Weights of a small transformer language model.
Architecture: RMSNorm before each block, rotary positions, no biases in attention or MLP, untied embeddings.
Each number is 50 + 15 x the weight over its row's rms, rounded and kept within 0 to 99. Layers, rows and columns count from 0. The size before them is the row's rms in percent of the matrix's.

# layer 3 attention value, 128x128, rms 0.17, rows 84-127, columns 96-127
094:35 56 22 23 52 49 51 63 41 61 27 50 60 45 66 43 79 47 81 43 60 54 45 61 65 41 40 64 49 29 33 36
084:42 28 55 66 42 70 31 44 59 46 62 28 60 27 46 38 71 72 29 71 50 51 54 61 38 49 50 51 50 51 55 63
088:42 31 67 36 60 76 57 78 54 61 92 54 58 28 22 30 69 62 42 56 67 40 81 36 41 41 51 73 29 66 45 34
092:48 45 48 63 57 50 49 42 55 72 32 21 72 41 57 68 99 57 51 54 37 48 70 25 24 36 50 43 63 51 30 54
095:59 52 50 35 47 69 48 62 33 66 45 43 37 44 56 46 61 57 63 65 56 69 59 57 49 57 43 46 49 73 25 64
104:36 42 67 42 35 29 62 60 49 58 33 45 35 72 56 20 51 59 40 37 69 68 46 32 52 58 53 45 55 63 59 63
105:66 31 24 36 63 58 31 56 32 32 44 30 72 31 59 39 63 51 55 54 69 21 52 25 55 71 28 28 38 54 57 49
101:63 48 30 71 15 55 65 51 22 47 38 41 71 29 74 38 67 53 67 72 24 37 44 66 75 73 43 83 44 53 58 33
091:35 46 54 74 61 13 61 40 53 21 38 68 53 50 46 39 72 59 40 53 72 29 46 65 53 60 65 43 58 33 50 70
103:40 47 44 61 48 47 68 42 67 39 55 69 56 19 54 29 52 53 34 48 55 58 31 48 22 43 45 42 46 61 68 26
094:77 59 62 44 29 37 60 43 59 24 65 16 55 18 18 53 48 66 44 53 46 77 41 38 29 39 46 72 25 35 44 66
092:44 76 56 34 55 57 72 48 49 57 81 38 52 41 10 43 61 66 48 50 50 69 76 50 50 40 51 46 52 41 21 35
123:48 35 56 65 49 44 35 46 50 86 33 47 60 72 54 51 80 42 49 44 45 59 52 48 40 37 66 62 40 37 63 59
115:53 44 29 43 50 57 52 43 71 38 25 56 75 54 44 27 56 61 51 23 48 37 55 41 48 45 50 32 50 79 68 20
112:52 20 21 61 59 35 18 24 64 47 50 70 55 19 31 56 23 21 58 71 43 63 25 47 47 80 70 46 27 40 42 57
120:41 36 52 34 32 68 66 32 50 36 70 54 23 62 59 36 78 58 66 41 21 47 67 66 44 68 83 31 51 49 63 45
114:56 56 66 53 44 77 52 36 57 61 44 62 62 65 54 23 51 59 55 48 50 64 63 59 49 76 54 67 50 51 53 53
120:58 39 49 55 83 38 25 44 44 32 51 44 57 60 74 48 85 80 56 40 43 60 37 52 50 50 49 46 40 30 57 38
119:44 54 70 37 58 38 67 49 24 56 32 59 26 56 54 78 39 30 45 52 62 67 64 50 55 50 56 71 82 64 36 63
108:58 63 71 29 34 56 31 46 32 48 37 60 15 26 71 26 47 47 69 83 33 43 47 29 42 69 34 49 67 64 67 73
124:37 38 53 45 42 15 45 48 77 38 60 88 64 51 65 36 41 57 29 55 43 52 48 30 21 51 33 53 45 65 56 77
124:45 40 64 77 50 23 29 41 46 66 49 51 46 47 43 23 36 55 51 62 44 82 46 77 40 60 44 49 56 44 47 42
105:70 39 53 56 32 41 47 26 74 72 66 41 60 47 26 58 48 45 47 33 42 68 64 66 11 47 42 51 50 82 69 82
118:61 59 43 42 55 24 39 68 49 39 46 75 34 46 83 48 66 64 59 65 53 34 72 28 49 38 42 64 59 55 52 48
115:44 47 44 77 63 60 72 43 79 62 52 71 58 48 62 41 69 61 62 27 35 79 31 42 49 48 49 63 63 41 57 32
122:51 49 36 63 39 55 70 40 73 47 56 48 49 30 61 46 73 52 59 54 57 29 51 51 54 64 52 66 50 38 52 47
113:30 42 41 63 28 60 64 42 59 45 52 61 38 45 29 46 60 70 30 48 40 55 51 57 70 56 35 56 52 30 33 35
120:24 37 49 55 42 73 42 54 43 58 40 62 43 25 48 62 63 29 51 46 56 18 60 63 64 53 68 33 58 33 49 64
126:45 35 44 41 54 53 34 78 64 56 56 63 64 47 49 54 64 29 45 87 36 59 65 49 50 75 24 38 54 61 70 40
115:71 66 39 39 24 71 51 49 67 40 45 69 28 18 49 38 44 46 62 70 73 42 29 41 43 51 31 48 27 49 51 23
111:54 49 08 46 44 49 63 44 46 65 60 45 40 64 61 16 34 32 67 45 60 39 78 77 54 45 62 62 77 57 19 29
110:41 26 49 54 60 64 71 16 71 65 49 38 48 67 26 37 52 59 59 59 38 60 33 66 70 49 68 48 40 29 78 42
116:53 72 78 52 45 54 73 49 48 63 58 68 64 56 60 51 52 43 55 31 52 58 60 37 60 46 48 30 60 63 29 65
123:67 80 39 35 48 64 62 44 71 29 51 37 33 60 47 62 51 55 40 31 69 55 69 54 68 62 57 37 71 57 51 29
120:64 52 52 40 29 74 46 54 46 44 50 53 68 49 56 76 39 50 40 45 54 27 49 59 46 38 49 32 87 54 33 58
129:53 54 51 68 27 42 35 55 81 54 58 35 30 39 96 63 53 46 55 52 50 52 65 50 48 19 33 41 66 70 55 83
125:49 74 54 83 54 43 42 55 46 54 53 74 52 56 33 79 34 14 53 72 34 59 47 62 51 74 76 70 51 39 56 44
110:29 47 73 33 39 37 50 44 34 59 34 55 51 62 43 42 57 56 46 44 75 58 24 52 79 45 46 47 38 57 38 41
123:36 57 36 36 40 48 13 42 58 72 24 47 36 66 55 43 44 61 75 57 59 51 56 37 71 58 39 71 48 41 32 46
123:52 63 26 43 41 48 47 30 37 39 40 74 65 68 71 75 52 62 64 43 38 27 22 25 45 49 80 54 61 55 30 52
122:44 31 56 46 15 56 46 42 39 26 41 54 57 70 70 64 41 46 45 57 61 44 45 47 43 53 58 58 59 59 61 46
115:33 39 16 32 41 44 15 17 34 37 52 55 51 49 76 55 58 34 31 40 81 70 48 60 36 63 30 53 60 46 73 50
109:36 57 54 43 39 45 72 58 43 35 24 47 59 60 39 43 61 47 49 27 57 42 81 47 17 46 43 71 44 45 46 47
114:61 80 26 55 63 15 71 52 57 55 57 75 75 23 28 71 46 37 52 49 27 23 39 43 60 49 47 51 53 55 73 27
# layer 3 attention output (transposed), 128x128, rms 0.152, rows 84-127, columns 96-127
105:49 31 63 19 66 30 23 67 17 33 26 79 52 44 41 45 43 60 15 35 49 51 54 49 56 51 42 54 51 40 88 38
086:42 74 33 57 50 39 42 63 47 22 34 36 40 30 47 53 43 56 49 59 73 57 66 42 31 43 53 54 48 50 48 50
099:57 61 51 41 53 54 61 39 36 05 59 23 45 52 46 25 43 49 61 63 72 49 44 44 41 43 49 61 41 57 40 46
092:71 49 37 35 51 45 33 69 27 15 20 53 47 47 62 40 67 70 28 53 46 21 87 47 47 34 45 43 57 54 48 52
099:45 35 33 48 60 60 64 44 09 78 66 50 45 33 65 59 49 58 37 49 58 87 74 51 43 52 59 55 44 51 83 63
108:49 66 54 42 70 48 40 62 65 81 54 31 36 56 58 65 62 62 37 35 43 85 39 46 68 48 42 46 27 44 53 62
110:79 66 58 53 48 53 49 58 31 23 68 76 49 43 53 41 26 61 47 46 66 56 53 38 34 53 45 44 45 37 49 56
103:48 53 79 42 62 65 50 67 34 57 62 55 54 32 34 73 41 65 54 45 52 56 43 64 42 67 47 55 37 41 55 29
102:24 71 50 51 66 57 36 61 83 63 34 81 50 66 17 66 61 41 49 24 58 54 49 51 50 52 66 49 55 42 28 66
101:55 61 46 59 63 37 48 48 82 60 90 51 44 27 38 35 67 31 57 28 73 46 60 59 51 19 29 56 38 38 25 53
098:69 37 70 43 76 55 72 54 51 51 77 27 41 57 69 50 36 22 41 61 67 42 74 47 43 51 42 58 75 40 56 36
100:64 32 49 17 66 67 50 64 46 81 62 47 49 75 59 47 32 85 53 51 83 44 48 52 52 81 31 52 76 49 25 37
126:17 43 32 18 32 22 43 48 53 77 43 61 54 38 53 35 21 26 35 37 67 59 72 51 52 60 33 70 24 54 68 50
121:41 24 26 26 58 71 49 76 54 15 57 37 70 57 31 54 44 46 46 75 59 19 58 44 55 37 39 39 73 68 64 41
121:57 51 61 38 65 44 20 17 34 49 46 41 62 56 44 44 47 33 55 30 60 31 73 59 47 61 39 35 68 25 57 59
126:55 53 29 73 39 44 79 36 60 35 40 73 70 44 71 45 04 52 54 32 70 65 42 29 41 45 63 42 28 45 40 44
121:70 45 55 25 68 47 66 59 60 33 39 42 38 42 36 61 58 49 51 47 41 27 26 30 58 61 71 72 37 79 56 70
128:60 72 77 31 33 42 66 59 49 52 26 45 69 42 50 49 50 27 17 50 52 61 70 72 52 67 40 47 36 56 48 52
122:51 47 36 50 53 33 47 29 49 32 60 70 64 69 62 28 60 43 59 62 69 75 47 69 76 15 32 63 46 52 64 37
116:43 21 21 39 51 59 45 47 37 62 29 48 59 36 38 45 32 81 39 42 43 85 54 66 11 58 36 58 28 30 35 56
130:47 72 47 79 56 60 66 49 31 41 52 34 60 45 33 76 70 60 48 46 71 59 55 80 35 39 52 80 55 55 84 59
126:39 57 40 51 37 30 59 42 57 51 08 74 89 59 45 59 43 50 49 39 37 56 52 45 59 31 58 54 56 51 70 30
106:32 54 31 27 35 49 31 43 39 53 37 58 57 46 44 41 56 46 75 42 70 44 43 36 78 09 41 62 75 36 66 67
122:53 52 66 45 31 32 43 47 40 39 62 56 43 61 32 63 17 64 22 64 65 53 42 59 39 39 18 60 40 21 49 48
115:56 31 42 34 53 04 41 49 57 29 48 54 43 49 53 76 31 88 50 51 69 53 54 68 44 59 53 51 49 52 52 65
130:39 45 39 19 43 50 45 48 52 41 60 63 36 64 32 50 32 55 25 47 41 63 49 46 25 85 51 53 54 52 64 56
112:29 68 65 51 57 31 81 14 30 15 30 04 45 45 52 41 44 40 41 59 49 48 24 52 61 24 41 33 31 30 39 59
122:66 39 31 68 60 47 58 57 42 53 85 65 52 61 62 38 57 63 53 43 31 35 63 41 59 53 34 78 52 52 44 36
127:46 50 26 55 49 63 59 74 54 80 18 75 55 27 49 64 04 64 57 54 85 65 58 60 51 70 42 46 73 68 39 71
120:40 33 49 56 51 53 44 63 57 73 42 37 42 67 37 58 63 63 25 48 44 33 36 54 46 62 47 57 59 65 58 53
118:70 73 29 41 31 39 41 42 49 61 66 48 50 65 42 50 41 60 28 50 55 22 81 64 44 47 47 47 51 53 55 30
118:18 58 68 36 27 39 68 74 90 53 46 39 58 58 64 48 50 58 47 21 73 66 37 28 64 46 44 21 62 57 23 35
128:39 53 54 46 59 59 52 48 57 66 59 37 28 52 54 51 76 14 57 57 56 56 54 41 20 45 53 54 32 27 48 58
130:51 57 55 32 59 54 63 68 70 47 42 47 39 57 29 31 67 63 39 45 32 73 15 46 31 37 35 52 67 67 60 49
121:51 51 57 27 58 43 62 65 41 62 46 30 27 22 44 24 42 48 65 35 68 67 45 57 36 15 61 44 44 57 71 42
132:33 37 63 59 61 64 59 29 31 75 63 39 73 47 35 35 17 43 35 48 66 33 39 80 40 68 59 77 62 38 21 35
132:56 43 63 64 63 35 41 66 73 49 40 48 54 71 72 45 39 46 50 42 78 71 63 34 36 45 61 63 45 70 29 54
119:27 41 49 29 54 57 30 57 13 55 41 60 49 56 39 48 37 43 32 39 55 40 51 44 72 39 60 46 41 86 24 60
128:46 64 50 43 49 28 09 52 42 59 69 47 70 41 52 42 49 57 46 46 61 67 62 60 62 38 30 25 40 41 42 67
126:34 61 70 39 49 79 49 72 76 21 86 40 31 43 68 20 58 61 38 46 70 65 60 38 38 48 64 48 45 44 84 54
119:53 36 52 18 49 63 58 30 17 36 62 87 50 48 39 60 53 23 56 27 64 33 35 44 41 34 53 40 53 88 00 50
126:31 34 69 47 78 64 73 47 51 43 59 54 19 68 45 23 55 43 81 35 58 58 61 48 38 58 42 88 67 42 30 54
114:50 42 61 48 49 48 53 87 50 37 51 29 39 41 59 58 69 20 30 55 47 74 54 23 38 50 30 76 53 64 49 52
119:55 68 59 61 54 31 43 52 50 36 38 51 50 77 37 35 46 31 45 26 53 67 39 19 50 08 27 39 53 45 36 49
# layer 3 attention query, 128x128, rms 0.162, rows 96-127, columns 96-127
126:27 56 51 39 41 38 43 65 21 53 62 54 59 40 34 67 73 38 34 43 29 51 77 47 35 65 21 34 70 50 66 50
100:32 35 56 42 27 54 22 37 57 41 47 64 39 54 55 65 31 67 66 54 64 27 41 50 54 30 49 67 56 46 27 33
089:48 24 81 42 22 50 43 62 66 38 30 50 29 64 60 62 32 76 34 56 65 60 61 55 50 41 58 54 43 53 27 27
084:57 38 14 25 34 35 61 69 45 46 65 36 52 54 50 20 38 40 40 73 72 62 46 56 21 29 69 25 53 35 29 28
095:42 44 63 57 73 44 54 45 48 52 44 60 47 35 37 45 83 41 56 58 28 38 46 24 41 67 56 51 55 39 88 28
103:54 67 48 32 27 65 38 67 56 42 60 27 54 71 64 48 66 81 40 50 44 42 37 59 57 51 58 41 60 63 38 30
105:57 46 43 61 63 44 38 62 75 68 34 37 35 40 46 54 25 57 63 60 64 38 48 62 55 72 29 39 46 31 47 47
090:44 58 35 71 68 47 56 44 61 61 62 44 62 56 44 35 64 40 53 55 24 54 47 76 44 48 41 34 22 59 53 48
108:70 52 67 36 71 24 38 32 65 63 52 69 62 43 53 48 59 31 48 45 35 46 46 40 68 48 46 42 58 27 52 60
107:67 53 46 60 64 30 73 45 42 46 32 47 50 68 46 76 73 36 48 31 59 27 51 72 57 40 35 48 48 12 57 63
106:61 63 43 59 49 48 14 99 29 42 44 55 52 51 53 56 42 41 42 56 48 89 33 34 59 45 53 45 63 42 44 65
105:51 44 70 62 62 55 59 43 48 58 35 19 67 35 55 54 42 35 26 47 41 78 42 52 20 74 72 40 60 46 22 62
107:55 54 53 68 39 25 63 38 32 92 62 44 26 16 40 69 26 59 64 54 60 56 37 54 36 82 38 39 90 44 69 44
105:73 19 55 45 34 75 29 43 64 67 39 63 47 37 51 51 42 67 58 46 36 63 73 75 50 37 54 54 58 20 37 67
108:75 31 65 40 28 55 53 11 48 68 66 40 55 39 36 54 53 44 48 42 54 61 28 38 16 46 32 49 38 55 73 76
103:44 81 60 36 56 30 56 27 65 63 43 54 59 49 57 25 53 52 50 43 33 22 77 54 55 74 49 50 39 40 55 56
067:54 42 33 41 27 58 39 00 57 57 30 62 54 50 63 60 49 58 46 40 55 53 30 56 39 36 71 41 51 58 50 43
079:60 52 41 57 41 47 40 58 35 56 68 59 54 50 42 51 59 34 26 26 51 34 45 35 30 54 44 38 57 38 60 63
086:51 46 67 47 35 68 61 47 67 46 50 21 50 76 76 51 40 79 49 56 49 50 76 34 78 34 56 50 32 69 28 39
089:56 44 45 60 53 23 50 65 58 65 52 67 40 45 61 54 64 48 39 52 78 69 86 54 56 43 17 64 32 23 70 48
096:21 17 57 40 43 62 53 67 48 59 55 61 63 53 53 57 31 60 56 45 26 24 55 41 28 28 55 48 80 40 46 29
094:45 50 67 57 60 55 36 58 53 54 66 35 40 22 55 54 51 56 52 46 81 44 39 26 29 68 58 34 41 54 77 43
104:35 50 75 37 43 47 43 42 61 49 55 34 63 22 41 43 69 72 38 70 50 43 71 58 40 60 34 77 70 51 54 03
096:54 60 40 57 44 57 72 59 46 48 38 76 43 45 52 72 42 56 51 44 66 15 56 65 19 75 50 56 48 68 64 63
100:64 36 51 28 49 44 67 43 57 45 78 39 48 66 47 41 57 54 39 51 46 47 10 72 68 35 63 32 43 56 54 69
095:48 56 41 69 34 33 67 67 55 52 12 31 34 43 45 40 45 64 35 51 37 74 26 43 60 56 38 47 47 39 72 61
112:59 50 54 52 48 51 35 60 58 63 49 27 74 30 71 35 22 53 54 42 52 46 61 42 53 55 72 46 35 53 66 45
110:66 30 57 51 59 55 59 60 46 52 64 46 77 41 53 59 59 28 63 74 69 24 63 27 50 59 42 39 46 50 43 27
107:51 52 60 49 64 58 69 47 54 56 36 54 52 50 32 24 35 59 63 50 59 64 43 33 59 67 69 67 63 99 15 80
105:44 31 56 34 24 42 66 35 65 42 33 72 67 20 50 43 42 35 65 72 45 35 61 59 36 49 33 36 56 52 41 45
111:63 33 43 47 49 57 42 51 55 58 32 60 53 85 26 54 29 72 35 24 55 35 38 66 25 76 33 42 39 64 43 66
105:68 53 55 54 33 58 32 44 44 28 53 40 51 57 41 69 36 57 64 71 33 42 64 23 72 47 29 37 64 36 53 68
# layer 3 attention key, 128x128, rms 0.165, rows 96-127, columns 96-127
086:29 35 61 56 47 63 56 67 51 51 34 57 63 57 66 49 51 43 23 66 60 51 47 42 42 72 34 24 57 47 48 66
105:58 54 59 28 42 18 59 85 45 45 42 37 08 62 36 22 72 74 36 37 38 61 72 73 29 48 63 63 43 24 69 51
099:44 54 39 59 78 64 63 51 35 69 54 42 75 39 44 81 27 60 27 50 64 25 36 67 64 87 67 56 40 44 70 29
101:38 64 59 53 70 45 32 71 40 46 32 18 36 48 71 45 42 65 48 38 38 85 38 55 26 72 68 52 65 72 30 41
103:63 45 53 32 36 64 32 44 66 30 61 32 65 55 53 68 58 44 37 08 57 31 38 52 59 82 45 52 54 47 58 68
110:68 53 65 52 34 32 50 51 62 59 63 27 51 24 45 79 34 56 47 39 43 26 43 53 52 44 52 75 27 66 51 49
105:51 49 49 63 62 54 58 37 41 26 26 41 51 34 31 46 42 51 44 13 80 51 54 51 52 21 54 51 20 63 53 37
104:42 46 61 49 45 14 58 80 67 60 54 62 51 47 68 32 53 31 39 71 76 34 40 32 34 53 26 41 57 48 20 61
103:54 43 42 42 30 51 37 42 55 39 43 53 34 43 38 40 63 60 59 57 49 65 43 36 48 20 60 31 37 63 49 55
104:45 36 53 34 29 58 36 41 65 66 56 59 61 38 85 53 41 43 65 78 39 47 49 53 53 22 62 27 40 82 50 50
107:71 49 51 73 69 35 57 63 25 31 91 42 59 61 54 58 43 47 90 65 46 34 47 43 76 39 58 49 64 64 80 30
100:55 65 31 51 57 43 81 78 53 49 37 46 41 45 36 57 61 40 70 45 51 68 34 46 34 47 34 56 57 49 43 60
105:51 32 60 32 77 25 62 35 49 37 32 49 39 72 52 65 65 56 49 35 40 62 65 48 64 65 61 65 30 53 45 53
107:44 50 23 57 33 37 67 49 38 52 77 28 46 77 56 55 20 26 49 70 42 62 20 35 67 59 34 31 47 22 53 52
104:62 46 49 56 56 58 30 56 55 44 58 33 36 37 63 32 74 31 23 73 47 61 48 39 64 54 42 67 69 59 65 38
101:59 55 63 52 27 40 48 34 43 35 42 50 30 45 47 49 40 72 48 22 55 32 68 56 20 40 30 81 39 41 28 41
096:30 43 57 73 39 22 70 55 23 66 33 79 49 21 53 39 44 55 37 70 28 70 55 58 38 70 37 81 65 32 60 40
102:62 46 55 49 40 37 43 37 51 40 60 27 39 23 57 24 46 75 54 68 60 33 52 48 64 50 71 71 53 37 49 17
111:61 64 43 69 35 42 36 36 31 60 33 77 34 42 63 52 87 44 69 47 31 39 52 68 43 60 63 72 58 29 51 48
106:48 45 49 53 49 25 43 70 37 34 18 49 74 57 48 57 52 42 52 48 33 40 34 59 50 21 69 37 66 44 30 65
104:36 57 74 29 50 53 54 70 54 24 37 51 39 64 64 43 28 49 63 61 60 92 47 27 63 44 74 59 17 53 57 52
103:41 41 51 30 57 49 46 52 27 45 59 52 62 60 57 52 62 27 63 42 46 57 51 64 45 33 14 88 51 50 44 71
112:44 36 59 40 29 24 35 39 47 43 23 76 32 49 49 61 41 61 75 51 51 61 41 29 11 59 76 52 47 53 51 64
104:64 62 29 55 42 25 58 59 58 49 61 37 39 60 45 50 69 72 68 27 43 83 35 53 43 29 43 30 50 47 26 43
111:79 59 38 63 54 46 72 30 23 10 31 56 40 33 26 69 33 77 62 70 28 66 53 24 60 50 62 69 77 44 65 54
110:63 47 40 48 28 47 50 60 56 19 61 47 28 61 16 49 38 48 60 58 20 48 43 76 55 36 48 50 70 71 60 47
108:68 53 31 76 56 76 51 06 44 54 77 67 41 74 58 47 47 39 52 50 48 77 21 25 65 24 53 32 58 35 71 57
104:48 80 53 63 74 50 57 27 57 51 61 71 39 41 56 30 29 63 73 63 34 39 56 65 57 65 65 60 48 21 36 43
102:66 29 35 57 59 39 39 51 70 49 65 56 29 49 58 61 60 67 30 39 44 60 10 43 41 41 47 71 62 56 70 28
106:72 53 54 39 42 66 52 46 21 88 51 35 33 55 24 64 60 56 49 23 56 60 77 54 55 42 66 52 47 50 88 29
107:34 58 68 55 43 27 40 61 59 48 83 58 63 45 46 37 63 64 23 51 62 49 32 34 55 41 64 40 66 36 47 61
107:37 46 55 24 44 45 83 87 48 79 52 61 68 57 60 45 62 64 40 41 53 44 44 32 41 57 56 45 43 70 50 42
# layer 3 MLP gate, 512x128, rms 0.191, rows 0-20, columns 96-127
089:34 42 51 61 37 46 52 57 56 58 26 45 54 38 52 87 57 39 51 57 53 52 48 39 56 57 61 50 57 41 31 66
091:52 24 42 47 41 73 63 47 39 41 31 49 34 52 51 64 57 65 46 48 41 30 36 68 46 89 46 42 72 57 66 36
101:68 61 57 74 27 73 62 62 72 54 45 60 33 49 67 48 33 26 28 35 31 52 79 46 51 73 41 52 34 66 39 41
100:42 59 48 62 53 56 41 69 38 63 26 44 47 50 60 55 36 70 25 59 56 46 70 51 40 55 53 60 58 82 37 50
089:82 57 59 49 43 45 84 64 33 49 36 59 55 46 46 60 32 47 70 42 31 22 48 55 66 52 93 68 56 39 66 65
109:57 63 56 44 49 51 47 50 32 44 73 47 52 71 40 47 42 30 47 33 81 47 58 42 48 49 57 66 62 44 38 48
085:37 32 67 46 43 57 49 29 46 49 76 44 52 45 19 42 55 69 90 44 55 41 55 48 47 64 58 48 21 61 43 45
108:53 66 32 76 44 52 72 48 39 40 79 57 40 38 63 61 25 67 78 44 47 56 61 36 54 72 45 36 50 49 23 59
098:52 43 32 38 45 41 18 42 38 43 64 38 32 66 58 61 50 68 41 20 37 20 55 86 58 27 29 65 39 22 39 37
088:47 50 68 34 57 66 25 44 46 66 43 48 58 24 32 65 65 73 35 54 22 35 42 37 72 59 64 57 62 45 38 35
096:60 53 42 70 61 68 25 46 16 44 63 71 42 62 79 59 52 45 36 75 42 63 46 46 73 59 52 59 78 66 45 23
102:56 44 31 61 37 70 45 64 80 49 65 56 62 36 61 70 55 66 54 53 39 36 74 53 68 32 55 52 54 54 81 57
092:52 73 48 58 77 53 76 66 64 61 36 60 25 48 49 67 50 46 24 44 45 56 43 51 44 31 65 42 68 47 29 50
097:72 53 48 47 75 36 37 64 12 56 35 69 53 63 58 85 41 43 64 48 67 32 49 44 58 47 65 56 30 60 78 46
110:39 35 72 61 33 42 39 63 34 50 76 41 43 34 44 44 38 27 55 57 49 29 57 47 87 44 97 56 45 56 61 56
094:50 42 61 22 52 40 59 61 49 44 28 47 34 39 50 36 53 45 07 51 67 54 45 52 64 70 59 49 42 39 46 56
090:70 63 52 44 67 54 56 50 43 59 49 56 30 45 40 74 46 56 59 71 33 38 57 37 60 81 33 56 58 49 61 37
104:14 63 26 42 09 59 55 22 75 48 55 67 59 50 66 32 49 35 46 58 78 43 74 56 61 40 90 52 49 44 34 74
093:79 42 21 47 39 39 42 46 28 47 55 38 67 57 15 57 21 30 46 50 54 45 47 72 58 54 50 34 55 66 43 57
113:34 49 60 47 55 58 75 46 65 59 47 81 49 72 21 36 40 48 56 37 72 34 56 29 82 42 27 36 46 41 41 23
094:53 56 37 50 58 59 61 57 65 76 72 63 37 34 33 71 73 29 17 47 05 38 46 53 53 43 55 77 45 49 44 38
# layer 3 MLP up, 512x128, rms 0.185, rows 0-20, columns 96-127
094:45 56 66 48 73 18 55 43 50 42 42 35 31 50 43 59 61 60 37 54 56 38 38 49 62 51 51 51 64 27 46 44
091:62 66 78 40 64 47 27 54 60 52 92 46 71 14 55 38 39 43 58 59 56 71 44 20 60 21 47 55 47 38 17 42
110:72 82 65 65 28 68 32 45 36 85 55 66 49 41 43 69 55 37 45 27 59 41 71 87 37 94 48 58 56 55 21 48
102:56 36 67 44 55 26 59 74 53 36 42 41 09 41 54 55 21 46 43 41 42 55 60 35 64 68 30 48 51 63 26 48
087:58 67 57 60 45 30 54 50 25 44 41 47 36 64 67 46 36 20 70 56 37 27 46 68 33 49 63 70 44 34 47 65
102:35 58 36 72 57 48 27 54 57 75 39 43 73 37 35 58 54 49 57 52 47 43 72 39 64 46 54 31 27 30 58 47
095:64 55 11 73 44 62 17 63 64 41 39 56 65 47 50 37 55 58 24 79 62 59 63 50 66 33 27 55 53 37 49 39
106:71 69 53 76 46 87 40 63 34 60 53 40 47 20 67 60 66 44 48 55 64 55 71 56 47 39 71 50 58 52 28 59
101:45 59 59 59 39 55 57 42 50 47 44 82 58 34 31 34 48 43 83 70 51 84 34 40 32 65 60 26 49 55 44 52
094:61 42 33 30 47 27 74 41 47 33 71 68 36 70 36 40 49 25 85 60 76 33 47 27 47 51 31 73 45 51 78 64
106:41 57 47 51 36 29 74 32 41 39 41 37 61 44 25 44 67 52 54 44 70 36 56 66 30 68 30 56 39 49 16 50
101:54 65 52 43 40 62 44 56 55 65 39 62 70 60 41 88 40 76 36 61 66 47 75 64 42 52 64 54 62 25 52 67
094:50 73 34 39 57 29 40 45 88 84 25 72 40 52 69 34 62 76 19 37 55 66 44 57 54 29 48 42 49 49 25 25
101:63 52 35 70 46 76 12 82 57 45 36 62 39 83 59 99 54 51 53 45 81 31 53 45 43 55 38 34 45 30 59 58
112:36 48 70 69 47 50 58 52 26 30 29 50 60 57 52 21 59 51 35 40 45 30 40 47 72 51 48 55 39 63 23 48
093:53 50 65 61 63 56 44 42 36 38 56 59 50 25 72 71 57 71 64 52 47 15 39 41 59 57 53 34 45 48 49 48
088:64 61 56 66 42 51 59 55 54 30 24 50 22 51 39 49 60 57 51 61 15 37 68 39 37 82 05 55 41 58 59 52
097:33 49 61 52 39 59 23 37 54 41 35 53 67 66 57 68 54 22 53 51 48 34 63 55 38 65 47 44 50 57 00 49
099:31 42 60 35 56 47 54 53 54 55 45 54 39 45 38 43 37 57 57 68 54 66 73 57 76 46 30 78 47 68 69 60
104:45 58 34 62 57 50 57 33 46 79 31 46 56 68 77 59 44 63 56 55 65 61 58 47 51 12 51 33 43 23 41 47
093:38 70 35 58 51 51 36 37 21 34 31 46 60 48 67 24 35 47 44 50 86 53 43 65 69 67 35 64 59 59 33 59
# layer 3 MLP down (transposed), 512x128, rms 0.17, rows 0-19, columns 96-127
095:54 20 54 36 69 29 61 58 63 44 39 61 70 52 36 49 75 50 41 72 49 36 41 58 11 47 45 62 50 55 27 64
099:52 65 48 63 38 55 27 79 60 52 54 16 54 57 65 30 31 42 55 40 57 50 30 07 64 41 56 58 56 52 66 40
107:06 27 45 47 39 70 31 42 63 74 58 75 42 65 45 56 40 24 37 52 42 46 33 69 45 55 43 59 35 48 32 53
098:09 70 76 51 49 49 33 38 25 29 32 36 52 53 46 48 39 55 44 51 37 37 72 55 26 71 59 50 43 67 65 41
092:66 51 52 62 85 62 65 32 46 49 66 57 82 35 68 41 44 52 27 65 56 59 58 48 85 17 40 54 53 56 39 73
102:78 50 42 46 13 54 47 36 37 54 73 64 62 57 61 56 59 34 35 45 69 80 30 53 47 62 46 54 66 63 39 32
091:51 42 46 43 63 60 52 43 42 53 45 43 66 35 85 51 53 45 73 46 37 22 57 34 75 57 44 45 48 55 62 41
104:41 83 50 44 67 39 42 52 21 74 49 28 46 46 49 72 34 63 53 58 36 58 78 61 32 68 44 65 62 19 39 58
087:68 61 32 55 56 23 65 31 58 67 50 47 25 52 46 47 41 37 28 54 68 48 86 33 46 22 44 60 44 28 34 64
092:50 69 42 53 59 42 78 49 46 64 39 47 46 79 33 28 43 56 51 32 72 40 47 48 25 61 40 57 37 42 46 56
098:59 44 57 46 65 47 59 28 92 31 52 53 44 55 54 17 59 47 45 53 61 41 46 42 70 11 38 50 28 61 35 28
100:38 53 38 15 56 37 80 60 49 89 21 74 48 42 33 47 36 35 44 41 23 54 66 64 23 30 55 31 56 66 31 32
095:79 33 35 40 58 57 62 37 56 65 35 48 42 57 72 40 79 36 27 48 71 48 49 67 34 44 49 37 34 51 27 52
105:40 39 50 69 57 51 28 46 16 84 49 60 63 41 60 29 60 80 46 37 51 74 77 59 63 53 32 48 52 51 60 36
109:55 80 43 62 64 54 66 47 43 53 59 75 38 46 36 53 85 28 58 62 55 46 51 65 50 60 54 65 24 47 36 35
099:55 58 47 59 44 70 67 51 64 34 60 51 29 56 51 62 58 34 54 54 41 49 50 66 67 35 48 58 73 58 59 78
093:67 27 83 51 57 56 70 53 62 38 59 49 43 50 71 40 61 51 65 50 20 56 48 49 34 47 46 15 70 64 45 28
096:41 27 46 34 20 58 34 44 57 37 65 55 62 72 64 56 80 36 37 49 45 70 60 61 42 31 60 67 57 34 24 60
098:50 51 43 61 63 34 57 36 54 62 45 43 39 35 24 73 43 47 49 64 39 38 44 73 70 52 35 50 40 26 53 48
103:26 41 50 69 31 32 00 45 55 57 46 32 52 95 52 51 47 59 59 71 41 60 28 40 52 50 52 39 32 50 65 65